config.toml
num_attention_heads = 4
head_dim = 64
intermediate_size = 1536
vocab_size = 8040
norm_eps = 1e-05
bias = "none"
tie_word_embeddings = true
init_std_down = 0.00413
learning_rate = 0.00359
beta1 = 0.95
beta2 = 0.95
warmup_steps = 116
schedule = "wsd"
max_seq_len = 768
Each number is 50 + 15 x the weight over the matrix's rms, rounded and kept within 0 to 99. Layers, rows and columns count from 0.

# layer 2 attention query, 256x384, rms 0.213, rows 102-127, columns 0-127
41 41 35 31 64 42 61 64 61 45 63 79 52 48 41 43 46 50 47 41 34 62 47 35 63 58 72 66 39 41 48 52 35 59 39 44 46 55 57 59 58 50 47 61 50 42 30 33 31 71 74 52 36 47 58 68 63 30 31 72 44 13 56 60 56 55 48 31 31 40 43 48 32 45 72 43 41 25 58 40 34 58 74 47 46 31 69 67 64 28 46 50 52 58 42 62 50 45 62 86 47 63 54 41 65 70 72 41 81 44 44 59 41 72 79 59 57 49 64 43 37 29 63 48 56 54 56 37
13 41 49 68 62 66 36 30 37 42 35 61 26 60 48 59 50 56 33 27 56 00 45 68 54 74 75 51 57 34 99 43 60 75 42 54 51 32 47 43 34 61 61 46 37 40 32 62 72 53 46 42 37 11 70 43 66 68 29 41 72 62 55 32 36 75 21 43 54 60 56 51 36 53 42 53 42 35 54 73 34 23 76 37 68 50 42 49 63 73 58 53 57 90 56 54 51 30 63 44 52 84 56 67 53 41 72 26 76 21 21 57 38 36 60 77 69 47 43 22 59 18 38 68 21 28 46 25
93 78 43 31 49 67 64 67 40 55 35 44 63 55 40 30 53 48 40 68 29 79 55 46 33 44 44 57 55 46 23 62 62 38 57 49 75 71 51 44 61 26 44 68 55 23 51 39 37 43 75 58 49 67 10 39 32 61 42 37 54 29 36 49 43 32 53 45 32 39 28 44 55 48 29 45 53 75 45 56 73 40 27 99 50 81 52 56 47 32 48 47 66 28 34 72 23 60 62 63 63 45 43 63 57 44 49 68 33 48 44 46 57 52 45 21 76 39 53 65 53 56 37 26 79 57 44 59
50 43 52 27 65 63 46 68 68 44 65 47 60 38 46 70 47 43 51 61 34 71 71 38 56 62 52 54 37 54 67 67 62 52 42 46 38 31 62 51 47 32 62 54 51 34 61 57 75 95 50 42 57 29 31 04 38 47 49 79 40 29 49 51 30 40 34 38 28 50 43 44 52 39 39 64 45 46 56 37 46 71 51 63 64 37 68 56 33 57 59 55 22 38 54 52 51 30 55 49 69 70 51 66 42 43 79 48 22 59 49 58 39 36 41 73 40 48 56 39 35 46 42 48 63 37 50 67
51 48 55 55 28 66 43 41 82 46 45 28 78 58 70 46 33 31 56 44 40 62 57 52 58 41 33 40 53 73 42 51 45 70 87 75 37 68 39 51 50 47 53 46 07 75 40 59 65 59 21 32 61 49 60 55 62 45 54 34 47 48 48 56 67 37 22 18 58 58 57 64 46 63 71 58 53 56 67 44 41 72 83 27 37 55 82 52 64 25 36 59 59 41 57 18 39 44 52 44 59 53 27 47 59 70 52 50 65 76 45 31 29 47 66 61 24 23 43 61 53 71 57 43 61 44 36 74
45 73 45 64 46 56 58 59 21 58 35 83 56 47 43 42 58 53 57 52 34 23 41 57 44 63 43 36 43 52 57 64 62 36 14 49 56 62 57 54 48 68 42 43 64 36 36 50 61 54 28 45 47 54 42 99 39 64 89 58 56 82 45 69 23 78 73 23 66 68 60 58 47 65 39 44 63 30 53 49 57 87 28 62 89 43 27 28 45 44 44 30 44 58 45 47 52 43 41 37 39 52 44 55 80 59 60 40 46 49 43 37 44 55 46 41 44 70 48 59 45 34 48 44 43 44 42 44
20 56 44 60 54 38 55 46 51 52 48 70 29 52 56 58 43 58 43 75 70 70 41 54 51 45 71 31 41 48 52 50 38 40 35 49 57 51 44 51 59 56 27 36 61 31 54 53 26 49 42 64 49 63 37 68 36 25 46 63 55 67 71 46 35 63 73 36 70 46 46 36 51 62 70 78 47 35 57 35 49 49 47 53 49 38 55 47 45 54 29 52 50 45 47 38 41 52 36 52 30 48 60 38 60 49 43 51 55 59 48 56 63 58 41 64 24 52 46 47 32 48 49 41 25 35 51 57
72 50 46 78 49 29 35 61 41 54 42 39 00 23 45 33 64 81 33 45 64 64 57 43 54 51 49 53 79 60 58 42 54 50 44 56 41 52 57 55 65 49 29 45 57 25 64 46 42 33 70 43 33 46 42 53 64 27 70 60 48 63 66 26 52 50 47 65 52 51 24 46 38 64 45 54 47 62 44 81 69 45 50 17 45 36 70 54 28 64 21 71 39 32 56 24 37 76 29 40 37 64 84 57 37 63 47 58 43 46 68 43 66 62 65 40 59 47 53 22 49 56 54 64 45 52 50 48
46 77 54 22 30 45 53 34 43 47 64 67 66 77 62 57 48 54 59 47 63 45 62 58 42 57 43 58 46 60 57 49 62 45 41 53 31 39 69 48 45 50 50 61 54 60 50 67 54 57 41 43 54 44 89 41 62 44 39 71 53 56 50 55 39 49 38 41 57 53 86 51 43 26 44 74 42 36 50 37 49 57 61 66 50 51 30 37 38 61 54 60 49 72 51 75 67 30 64 66 46 50 33 53 49 57 42 29 58 39 56 44 33 31 27 62 40 42 59 63 54 29 61 50 47 43 50 36
76 43 44 63 45 78 67 48 63 29 53 24 51 85 42 33 46 34 35 39 45 30 63 34 61 14 56 41 40 67 60 50 61 43 67 46 49 38 54 68 49 64 60 49 26 70 52 30 40 25 17 59 50 68 68 70 43 22 56 49 67 76 33 38 77 27 44 43 78 46 56 66 72 45 48 67 54 54 41 74 32 77 71 52 58 69 38 36 33 59 58 31 38 52 49 34 55 75 26 25 59 31 42 68 75 51 49 31 74 42 61 44 61 31 64 49 44 35 45 43 46 28 58 45 52 69 53 23
57 55 18 50 75 58 33 30 67 46 66 52 55 40 44 46 67 49 33 68 27 46 12 42 64 51 56 58 35 62 49 27 53 51 24 73 57 72 70 42 67 39 59 58 27 45 24 73 28 46 75 62 36 65 35 46 41 59 30 33 69 01 72 58 76 33 37 47 26 60 35 65 54 64 61 45 53 65 77 47 25 48 39 79 30 69 71 65 49 29 53 68 59 59 41 51 35 60 68 32 76 65 62 43 37 75 38 69 43 32 47 74 69 41 58 38 34 57 69 28 52 44 68 65 41 25 40 62
31 19 41 60 51 46 38 65 76 33 73 38 89 72 41 75 35 26 50 17 45 28 37 48 61 61 65 49 41 40 44 47 28 88 46 62 53 36 32 55 22 63 65 42 46 48 55 43 19 58 59 65 70 18 70 50 30 48 43 49 14 55 48 32 52 44 62 66 46 46 59 51 52 15 84 32 61 48 52 33 42 40 30 25 66 32 25 63 70 53 38 46 58 56 50 31 58 63 57 38 65 36 34 49 26 31 73 26 69 32 56 65 59 55 42 62 49 67 47 35 38 66 73 51 46 77 44 42
48 63 42 47 43 59 65 57 50 20 67 47 58 46 45 64 69 63 43 52 48 65 52 33 58 43 55 56 57 53 60 53 40 78 48 57 48 53 40 45 58 74 52 51 27 43 34 41 66 36 43 47 63 65 24 45 38 35 44 60 37 57 48 58 58 68 30 68 44 58 18 71 59 83 71 67 59 68 25 45 65 75 80 58 47 60 42 45 36 24 59 61 62 66 65 50 65 89 47 38 14 56 57 61 52 55 61 26 00 65 55 58 34 60 80 60 57 41 75 49 50 37 52 65 50 27 38 55
69 83 42 16 51 52 45 64 33 52 28 26 42 53 62 25 48 71 61 27 33 59 41 40 27 35 44 54 56 38 30 60 67 30 57 32 68 59 68 46 56 82 43 57 60 25 64 23 39 49 38 46 33 65 73 32 30 52 76 44 61 56 26 52 42 56 60 42 58 61 74 38 61 35 31 48 38 42 45 67 66 37 06 49 68 68 75 45 15 58 35 23 45 51 31 56 56 65 50 31 61 55 46 59 59 61 29 63 62 64 61 52 70 29 58 25 55 26 41 66 68 73 36 04 42 49 87 44
50 59 28 54 74 50 57 47 51 41 51 68 25 43 61 59 62 45 44 39 73 59 64 42 46 42 34 61 37 56 72 47 54 59 59 58 56 55 51 38 57 43 36 52 52 71 39 74 32 75 54 37 55 45 44 42 32 37 24 64 26 48 59 35 42 70 41 57 58 57 45 19 49 51 64 71 10 56 50 66 51 47 31 28 57 49 57 51 31 41 43 72 42 60 45 56 55 28 55 56 27 58 52 56 53 53 44 62 23 66 63 57 59 55 41 48 28 63 68 26 67 54 72 54 32 35 50 35
24 37 35 49 59 27 38 41 73 51 96 46 91 57 55 56 64 50 29 50 28 38 39 53 86 57 71 53 21 38 58 52 27 52 35 48 59 61 25 54 50 48 86 37 33 72 54 59 42 52 51 45 67 34 60 54 54 57 21 61 39 29 42 68 53 11 44 38 37 48 66 51 60 50 97 41 49 51 60 33 34 71 36 43 33 47 57 38 47 38 60 68 80 49 47 66 16 32 63 61 95 41 34 42 38 61 30 54 51 64 34 42 47 70 59 67 36 51 54 57 35 60 49 66 69 62 40 74
45 40 49 43 64 74 57 43 56 37 67 42 59 44 52 70 59 50 42 41 48 43 60 65 39 47 47 56 26 50 29 49 44 51 54 56 30 37 41 80 24 50 41 65 43 72 59 54 59 44 38 64 63 62 42 32 85 51 44 47 55 82 54 69 42 48 53 54 62 51 53 50 47 78 68 23 23 38 54 37 67 40 71 59 43 55 62 53 53 50 63 47 44 86 58 73 51 63 63 28 44 52 46 48 37 39 26 43 24 65 40 74 60 48 48 35 42 39 49 74 55 51 61 54 22 48 52 91
45 59 31 54 62 31 63 38 45 58 47 72 58 28 85 58 42 57 40 51 56 00 30 58 64 40 48 36 29 40 50 42 61 67 65 35 65 50 38 62 47 71 60 58 44 74 48 40 49 25 37 62 45 61 51 90 48 49 60 20 39 64 46 68 49 65 77 53 58 65 56 54 55 35 82 31 71 41 59 42 38 55 34 35 51 60 31 47 58 34 70 25 71 41 25 37 17 35 62 35 34 38 37 57 33 69 52 42 66 58 28 25 50 65 55 51 48 54 72 51 72 37 57 42 45 64 49 52
56 43 68 55 39 20 64 63 39 53 38 56 16 28 29 54 48 47 74 56 85 64 51 52 51 43 36 60 63 49 44 58 85 38 45 42 67 48 57 16 50 48 44 66 55 17 49 36 58 48 50 61 61 62 42 62 48 33 70 57 41 76 72 19 47 55 56 73 41 55 20 51 48 50 51 47 51 70 35 79 73 63 45 52 53 39 38 47 25 61 27 36 46 59 67 34 65 66 31 52 16 38 61 50 48 64 60 31 56 40 87 54 75 62 53 11 67 46 21 29 41 64 54 52 38 35 64 41
41 43 55 46 36 44 36 39 53 65 38 40 32 48 62 58 32 60 60 69 74 41 56 69 46 80 54 46 75 50 41 42 50 63 65 69 38 52 74 52 48 61 43 64 44 74 53 46 48 47 44 51 28 53 94 41 57 58 37 74 55 89 26 51 70 57 50 41 54 42 61 63 55 50 40 48 36 72 63 34 09 51 66 25 58 40 51 37 73 23 40 50 38 46 30 27 35 54 50 55 32 36 47 52 63 58 52 42 71 53 55 51 35 30 68 57 42 58 35 74 59 34 62 48 53 61 62 26
70 62 24 47 42 53 50 34 59 47 40 45 45 55 80 47 61 58 45 40 54 47 33 32 37 58 57 46 55 59 59 41 54 47 60 65 41 42 62 37 47 57 61 49 47 46 59 56 71 38 51 45 50 59 69 44 42 64 65 38 62 56 54 82 32 52 25 63 53 59 56 63 58 35 48 36 61 52 39 35 42 50 35 50 49 50 30 58 42 55 73 52 57 85 36 48 51 37 51 53 67 74 35 58 52 50 19 41 50 59 34 62 38 30 17 72 52 46 47 54 40 28 41 61 48 50 67 71
68 31 36 68 32 66 45 48 35 44 32 39 48 51 43 60 23 39 52 40 45 22 38 78 36 50 37 36 65 50 28 41 36 40 43 51 64 43 48 42 47 68 62 47 51 34 37 61 73 41 57 64 57 68 69 36 45 56 54 32 54 50 42 41 80 58 68 72 77 51 53 34 50 27 39 68 66 63 47 43 20 48 52 65 59 37 44 68 46 53 51 52 73 41 49 28 49 38 40 62 45 37 37 33 70 41 50 57 66 34 37 82 53 54 50 41 65 60 49 70 53 44 35 36 28 67 64 47
41 54 25 45 66 62 40 49 49 62 37 36 61 49 54 60 54 47 45 25 38 50 46 56 54 65 80 54 73 46 78 39 34 63 47 38 76 39 33 36 47 59 59 50 50 54 48 57 37 70 62 30 46 03 72 33 15 56 31 45 57 23 63 36 13 42 35 61 44 66 57 46 56 65 39 65 50 44 45 60 74 45 49 55 53 78 66 45 62 67 63 49 57 66 59 58 48 44 43 72 75 54 27 54 56 44 39 37 50 47 32 44 61 34 65 51 49 36 41 28 66 46 43 31 52 27 42 35
43 48 68 49 43 49 61 52 28 57 48 54 43 40 46 68 68 64 61 39 54 34 49 78 59 55 48 44 55 64 52 52 58 53 34 39 43 50 57 56 43 58 21 54 72 77 52 49 70 26 20 26 54 60 50 73 73 47 90 51 40 78 38 45 38 96 70 75 68 81 37 45 29 46 49 55 56 26 47 51 96 68 64 55 46 62 41 06 42 45 52 29 36 54 69 77 67 64 37 44 06 35 52 38 71 36 40 50 16 42 62 50 43 61 59 27 45 47 67 73 41 22 59 40 45 55 45 17
03 62 34 65 69 18 55 62 51 38 52 72 11 45 59 59 55 61 39 41 65 44 37 54 65 33 99 35 45 49 78 53 34 56 78 26 47 65 42 52 86 59 42 54 57 36 59 55 45 52 46 39 54 39 43 54 32 54 30 31 48 32 75 46 58 58 42 46 36 50 57 47 41 72 59 53 35 20 63 65 70 24 39 37 54 56 54 37 62 49 39 56 54 80 62 64 47 47 64 77 42 75 47 76 31 58 27 55 32 22 49 52 38 51 50 69 54 54 77 37 32 47 45 53 35 17 50 59
59 55 41 64 65 49 46 38 27 71 58 63 54 32 28 57 38 62 59 40 43 26 18 62 39 42 52 28 67 61 59 64 61 44 43 64 39 45 27 62 41 69 55 40 70 62 49 34 77 10 44 75 60 64 83 30 42 23 51 51 62 43 50 34 53 85 75 51 69 50 40 33 17 49 03 79 77 31 70 63 62 69 72 31 38 62 34 39 73 54 42 50 49 38 61 44 70 39 19 44 39 52 63 42 61 18 79 55 54 27 44 55 56 42 64 52 38 35 74 38 70 34 81 30 36 61 20 42
# layer 2 attention key, 256x384, rms 0.178, rows 102-127, columns 0-127
43 37 33 41 72 65 21 38 48 48 42 29 48 67 27 46 56 57 54 35 77 45 55 38 42 40 43 66 48 64 37 32 60 43 30 45 33 62 41 55 26 45 50 62 46 48 50 48 50 59 29 46 67 41 44 54 61 60 40 24 54 68 61 39 55 52 50 65 66 67 53 38 49 49 34 51 49 62 46 49 57 69 55 47 70 47 42 37 48 64 63 50 34 62 44 54 46 40 37 62 73 62 41 76 43 41 30 66 37 35 66 26 55 45 69 43 30 51 40 52 65 61 53 41 54 49 25 57
68 55 22 64 50 32 55 75 93 71 44 20 81 13 81 62 64 48 49 76 77 51 53 84 47 12 34 29 41 59 39 40 43 50 91 59 35 42 33 58 45 51 68 80 69 46 39 60 61 76 49 42 59 57 57 51 41 34 59 52 40 46 52 88 54 23 38 49 40 49 42 56 42 17 40 31 40 67 41 32 44 63 38 59 68 54 43 62 15 75 44 45 42 39 29 46 65 58 58 83 67 60 25 64 36 50 25 37 31 66 72 42 56 68 23 49 38 70 59 74 66 69 40 34 67 46 47 44
55 27 77 39 37 61 59 57 19 87 42 65 48 25 25 65 41 29 72 55 67 36 60 24 67 48 71 43 61 70 59 29 66 37 72 41 51 59 49 39 56 48 51 21 56 77 58 61 56 45 45 43 29 45 41 33 46 58 71 37 38 63 63 30 53 73 78 54 39 54 57 55 42 55 40 55 30 25 62 52 38 43 76 39 53 21 51 51 46 55 65 54 47 71 72 57 45 60 44 54 44 61 70 52 57 44 29 39 49 56 63 59 28 44 64 58 66 52 25 66 44 52 65 48 26 32 46 64
19 73 32 75 54 80 38 29 39 71 44 69 61 53 36 46 49 74 72 39 55 53 52 32 54 38 35 47 51 84 32 73 18 49 57 61 37 85 31 33 55 59 61 53 49 44 46 44 34 32 24 51 46 66 68 41 60 57 32 60 27 54 57 54 64 45 42 68 70 66 62 45 74 44 54 52 57 58 48 48 57 43 38 60 24 69 37 55 71 29 42 47 71 73 34 36 62 51 55 54 52 28 41 48 50 49 50 44 40 69 75 49 52 52 59 26 56 19 37 51 53 34 66 17 74 49 45 38
60 42 43 50 64 40 57 48 17 28 55 48 49 37 49 51 73 30 40 46 43 03 52 70 34 57 36 78 47 57 35 58 31 44 16 46 37 66 65 46 59 35 42 59 56 39 58 48 35 44 39 59 44 55 60 49 35 57 41 62 65 17 60 57 67 50 51 68 61 34 44 44 46 48 51 58 38 46 43 40 58 39 41 52 65 57 22 35 58 64 75 49 53 31 45 66 58 56 48 72 66 45 55 47 64 42 59 56 48 29 40 81 65 61 46 49 57 60 58 30 71 47 38 68 60 63 50 11
68 52 44 58 70 57 46 56 54 48 33 63 73 33 56 42 29 23 20 41 78 49 52 85 36 45 26 26 39 41 48 35 26 68 36 51 38 23 47 31 60 24 54 42 63 28 48 71 52 27 56 59 47 12 68 03 51 62 35 56 19 52 38 49 41 62 48 73 46 45 27 61 68 30 46 37 56 76 16 39 56 72 29 55 38 66 71 52 34 64 60 44 48 39 60 43 51 34 52 44 29 54 42 40 44 59 37 75 66 44 57 48 45 58 30 52 17 38 68 66 46 48 26 40 50 49 81 83
39 40 57 54 51 57 30 36 68 35 66 60 63 65 56 37 46 46 48 37 32 48 45 70 43 55 48 45 59 38 76 31 59 48 10 58 36 37 37 39 43 54 78 73 40 42 57 41 43 57 64 60 65 46 60 65 55 67 38 62 61 53 30 43 40 53 53 34 46 59 44 48 71 45 39 47 43 41 64 64 44 55 61 59 48 72 40 47 47 63 69 40 41 29 56 44 50 50 51 68 48 53 32 53 66 54 48 54 52 38 51 66 52 28 61 36 41 49 58 61 74 53 56 61 69 64 44 41
51 53 43 60 61 83 67 42 67 39 51 57 66 50 37 45 37 75 58 86 27 73 41 62 40 52 51 36 37 45 53 59 42 58 48 54 46 39 45 68 53 69 66 58 38 60 43 46 63 54 55 42 85 53 43 64 43 37 70 48 47 49 45 57 51 39 56 53 49 50 47 54 49 43 61 53 46 54 56 43 52 67 49 57 38 55 59 37 60 42 57 25 40 68 57 59 33 71 48 43 41 43 58 52 61 49 37 30 59 51 54 55 43 51 29 52 48 49 41 68 42 51 47 53 51 52 41 40
54 42 69 40 44 38 40 46 47 51 30 24 41 44 66 53 74 29 68 31 66 36 52 48 55 45 49 68 46 68 24 44 40 14 53 64 70 38 78 58 43 32 31 37 58 47 46 75 43 58 53 50 37 55 50 63 41 49 66 41 43 63 71 56 66 78 44 45 39 57 64 25 39 62 43 47 40 70 41 47 42 33 60 21 62 56 70 72 61 38 61 55 60 47 45 25 42 52 24 40 75 75 38 30 66 40 32 62 52 75 57 42 39 68 48 48 50 45 33 56 46 35 42 56 46 49 73 56
55 40 41 46 27 32 40 63 47 25 46 68 35 40 70 56 80 75 74 46 43 60 64 30 16 68 39 52 48 39 47 36 30 66 26 85 13 44 16 98 60 52 32 62 26 49 48 58 39 60 64 42 29 70 28 36 63 73 59 85 50 33 46 59 33 62 69 41 28 42 69 38 27 62 55 51 64 54 49 28 34 59 51 47 41 44 36 55 35 46 19 62 55 62 19 31 43 26 74 42 22 95 42 49 31 55 47 62 58 53 39 73 53 65 12 55 29 69 32 46 75 60 57 73 80 43 32 41
51 51 62 51 77 68 56 59 26 54 39 59 47 25 46 59 36 15 46 39 55 42 62 37 43 45 47 59 72 26 69 43 46 71 51 47 49 33 31 33 38 68 67 51 25 76 63 50 75 57 51 22 43 24 34 49 65 49 63 43 58 59 50 28 58 67 76 39 64 48 73 46 55 35 45 61 32 45 49 50 29 42 66 21 44 52 62 54 67 58 21 29 49 63 54 41 26 41 43 54 44 38 49 48 55 48 25 58 67 47 56 51 25 64 58 61 55 38 32 60 53 61 44 48 61 56 48 80
67 52 20 54 60 60 32 58 34 49 44 38 31 46 85 22 62 67 35 71 53 44 69 36 30 64 61 44 45 53 70 49 49 36 46 47 63 47 48 72 51 55 35 62 12 83 41 53 26 39 36 32 44 56 49 64 75 53 46 73 42 22 47 33 44 45 30 63 61 37 37 61 61 69 66 63 54 45 48 61 58 59 51 57 46 58 70 41 34 73 45 44 63 53 69 41 51 39 65 46 38 54 60 67 80 50 38 82 46 59 44 34 61 60 78 45 36 88 69 56 59 38 28 49 42 36 32 38
50 08 72 56 24 46 60 44 23 99 42 33 14 41 16 33 37 43 86 44 32 47 61 23 42 79 54 36 55 28 25 38 67 38 68 56 45 42 85 42 30 37 48 45 80 48 46 59 43 54 49 48 43 48 42 33 34 29 83 37 46 31 70 83 54 66 62 55 74 66 80 50 49 51 09 44 90 46 75 50 62 28 04 39 44 52 97 37 62 49 47 41 28 57 25 66 30 15 47 43 74 49 20 39 33 12 54 41 78 20 54 37 79 79 67 46 56 43 26 53 44 48 60 37 63 60 42 08
55 09 47 71 34 66 42 45 42 23 51 79 42 71 45 33 53 47 52 70 73 70 33 62 68 56 71 44 62 45 68 45 42 54 16 30 49 67 73 88 64 41 62 54 43 64 52 58 74 23 64 28 48 36 60 53 58 65 42 46 36 75 52 50 55 51 62 58 15 26 15 49 51 65 60 67 51 84 62 42 35 75 90 55 54 41 11 76 34 24 67 50 54 54 71 42 41 55 14 43 50 78 89 74 45 55 45 61 38 29 53 29 36 63 29 43 34 49 66 60 48 60 38 89 60 32 53 68
54 38 48 78 55 50 62 65 30 58 49 52 53 39 43 54 27 59 33 64 35 49 67 45 58 59 43 54 58 40 60 54 49 49 68 50 74 53 45 40 75 55 38 45 42 68 57 52 30 26 35 27 47 68 37 45 52 46 49 53 38 50 65 43 68 38 56 69 41 57 54 64 56 34 70 41 26 74 51 49 33 69 35 53 52 53 33 58 59 64 44 37 39 60 47 55 46 44 73 21 45 23 60 43 63 35 47 51 46 55 52 56 40 66 46 59 69 57 40 54 39 49 41 66 49 46 48 67
33 58 54 48 58 58 54 54 38 54 53 54 67 55 59 55 40 50 23 30 35 26 55 46 58 56 33 74 52 48 49 79 43 55 47 44 57 41 33 52 28 33 40 36 48 45 31 49 44 42 14 57 45 58 55 76 58 40 33 51 57 41 51 16 54 79 75 59 60 50 55 64 32 59 57 36 36 37 47 51 60 50 42 41 50 33 59 55 65 61 47 50 47 33 52 39 66 28 35 58 49 29 46 33 60 40 39 50 64 52 47 51 61 49 66 73 46 70 43 33 45 57 44 61 37 57 56 39
59 64 35 36 46 48 54 62 83 28 57 59 69 38 68 07 62 72 38 41 36 41 58 51 61 38 64 38 43 76 87 60 36 52 24 51 37 75 66 59 79 57 55 21 42 56 48 36 58 63 55 17 15 52 68 82 30 46 39 60 65 20 21 50 34 35 61 40 67 22 44 63 65 22 49 82 55 63 50 52 32 61 50 81 56 43 38 40 43 45 10 47 46 65 38 40 53 61 65 44 39 22 36 56 76 73 60 58 66 53 53 42 49 64 60 51 58 64 46 37 68 27 65 70 67 88 51 37
29 54 69 66 41 51 46 68 45 33 53 64 52 60 44 29 41 53 33 40 30 61 66 82 53 52 37 72 52 23 63 57 40 54 33 39 49 41 38 42 42 35 50 65 68 60 33 24 42 52 49 51 47 26 50 58 37 69 29 86 59 49 30 51 33 40 29 29 50 69 48 51 41 69 37 42 77 57 41 43 49 64 52 55 51 54 54 37 40 82 44 50 43 35 46 58 83 37 44 48 39 40 33 29 77 33 65 61 55 51 58 69 66 19 27 55 25 54 50 49 46 42 40 59 52 60 69 44
41 55 62 49 50 55 37 52 47 39 69 46 57 50 48 55 46 65 54 73 42 64 41 57 38 54 51 44 38 59 57 38 51 43 57 56 55 37 31 78 48 55 73 55 59 60 51 32 53 52 56 62 69 40 27 36 55 48 72 54 27 49 40 60 52 37 54 57 52 51 47 30 56 59 24 63 79 40 36 36 50 64 65 60 37 63 54 47 65 50 51 64 42 61 45 57 54 47 58 53 46 63 53 57 47 54 55 55 55 55 47 32 25 57 52 43 42 55 54 59 51 30 54 64 48 35 38 50
37 42 42 41 43 22 64 52 49 39 55 29 61 52 52 51 50 43 38 32 53 46 46 74 59 23 51 53 40 52 21 94 81 30 80 24 31 50 39 34 45 29 42 64 57 69 53 21 58 76 50 40 55 66 10 54 55 40 24 55 57 39 65 51 40 65 28 70 40 59 11 35 40 67 40 32 51 48 29 51 63 21 67 44 39 25 45 55 66 51 53 49 75 42 99 45 50 33 42 64 44 82 26 63 41 71 47 60 40 39 41 39 52 26 44 27 84 48 72 11 26 68 44 40 39 51 63 62
42 41 76 34 44 42 40 37 59 56 39 56 41 43 52 56 75 43 65 65 37 60 48 45 58 33 68 46 21 48 44 77 56 56 47 63 48 35 88 70 53 33 54 57 68 51 66 61 77 32 64 73 49 45 67 53 39 23 35 78 36 70 24 61 70 41 47 30 43 44 51 66 59 58 50 77 31 56 60 79 49 45 76 43 47 50 70 63 65 35 30 56 35 26 60 42 34 62 25 59 63 65 62 46 64 70 51 44 38 37 64 30 55 73 32 53 49 42 52 59 11 59 35 64 57 69 55 49
70 47 41 60 69 57 55 64 64 42 45 31 67 35 52 46 45 49 46 42 69 52 68 44 45 53 64 63 38 62 50 65 53 62 55 37 63 66 60 39 37 56 36 53 68 78 39 58 25 43 32 34 48 59 26 46 52 45 32 48 57 48 38 52 53 42 43 68 38 43 48 39 54 47 55 53 47 54 54 45 49 46 54 37 56 49 34 29 60 56 61 57 32 66 39 61 28 52 67 47 36 64 59 65 66 52 45 55 38 55 52 40 42 42 57 50 67 50 58 53 50 50 82 66 43 44 40 57
51 13 34 40 18 38 64 87 45 94 62 23 51 79 34 52 79 46 51 62 72 58 57 27 44 24 27 72 61 51 34 40 74 36 73 50 30 59 79 76 52 25 44 36 57 41 56 78 45 33 27 39 34 86 41 41 69 58 64 58 27 69 60 51 74 77 70 50 42 39 42 54 50 28 55 21 29 46 68 62 13 29 79 58 65 25 23 65 19 37 64 53 60 24 37 55 43 62 46 56 57 66 47 35 49 59 38 77 09 41 49 12 27 67 45 68 45 49 47 52 46 64 52 47 75 30 53 41
60 63 56 42 17 42 64 51 44 35 39 34 27 46 60 49 44 41 37 45 42 42 40 64 53 53 53 29 46 32 33 43 79 61 42 57 41 40 73 68 63 40 56 16 78 36 44 53 63 56 75 63 34 42 60 34 32 38 40 33 41 48 48 87 42 43 55 51 40 32 70 48 91 46 48 44 82 55 40 39 26 49 34 59 43 57 62 63 50 43 55 38 37 47 28 44 56 48 42 24 22 41 45 40 22 57 77 35 79 67 37 41 52 46 33 44 40 41 62 35 55 42 38 75 60 67 44 63
76 41 55 62 37 49 48 13 79 44 46 39 30 56 51 40 45 63 42 26 28 68 77 79 47 65 36 69 54 40 65 37 70 41 57 67 56 36 60 39 38 45 68 41 48 66 53 48 56 48 48 71 40 41 62 75 58 24 44 81 09 56 65 57 45 33 42 42 77 57 48 32 62 30 68 36 51 87 55 36 15 73 57 63 58 54 51 77 51 42 58 54 31 42 46 55 72 45 55 50 40 60 30 29 41 26 39 54 42 49 47 51 67 62 44 47 34 40 24 53 66 58 50 62 72 72 48 46
58 36 47 29 45 48 40 65 70 35 52 38 32 64 39 33 51 55 53 42 73 26 54 49 40 47 56 52 54 19 45 40 52 61 49 61 39 54 71 43 58 29 44 52 48 47 65 52 31 61 59 27 35 76 29 36 46 52 57 18 52 54 46 88 60 59 16 51 32 52 39 44 77 61 55 46 55 41 59 55 54 34 21 57 86 50 38 50 00 40 63 26 78 42 66 38 28 63 73 57 27 61 34 47 41 74 26 31 21 81 28 35 19 42 16 50 81 36 45 35 30 44 42 49 60 30 62 64
# layer 2 attention value, 256x384, rms 0.171, rows 64-65, columns 0-127
40 53 49 69 23 59 44 61 38 56 36 64 72 57 38 52 26 49 47 43 54 83 77 64 50 72 54 62 54 76 42 25 67 19 68 38 41 63 38 69 67 56 66 78 47 60 50 70 79 35 82 48 30 42 24 58 45 62 18 50 68 27 52 53 27 56 63 58 76 58 45 77 55 57 65 45 52 44 45 58 27 59 63 68 45 39 56 19 56 20 63 41 58 67 52 88 52 66 64 59 50 37 41 84 47 42 48 52 50 41 44 29 63 35 65 48 50 29 31 77 65 61 43 39 79 52 39 50
66 59 06 70 27 69 56 63 45 56 39 30 80 45 60 27 50 35 58 77 52 22 12 55 47 32 14 52 53 28 55 64 47 74 53 27 74 67 83 54 42 58 39 36 68 90 47 73 51 29 59 55 30 28 61 56 67 38 75 35 64 46 68 58 23 61 46 84 77 34 69 60 80 31 52 66 66 25 37 55 48 42 35 55 73 49 53 15 14 41 38 54 24 68 57 36 43 78 63 60 39 33 19 47 76 48 61 28 47 60 36 28 42 44 18 26 40 69 31 32 35 94 69 38 45 55 53 34
# layer 2 attention output (transposed), 256x384, rms 0.137, rows 64, columns 0-127
68 44 45 75 64 52 44 42 51 44 54 38 23 19 72 53 66 50 42 60 70 41 52 49 67 61 43 19 39 66 30 86 32 57 33 46 58 28 39 54 45 59 44 30 46 47 61 53 50 62 46 61 52 66 74 70 42 39 85 45 14 63 53 51 58 70 48 49 44 38 58 20 65 46 60 55 44 37 50 56 37 73 44 25 40 66 47 44 38 84 46 60 57 32 23 23 55 52 22 51 39 49 56 24 37 21 36 27 43 52 50 48 59 49 52 59 52 54 66 33 39 51 63 66 31 28 43 43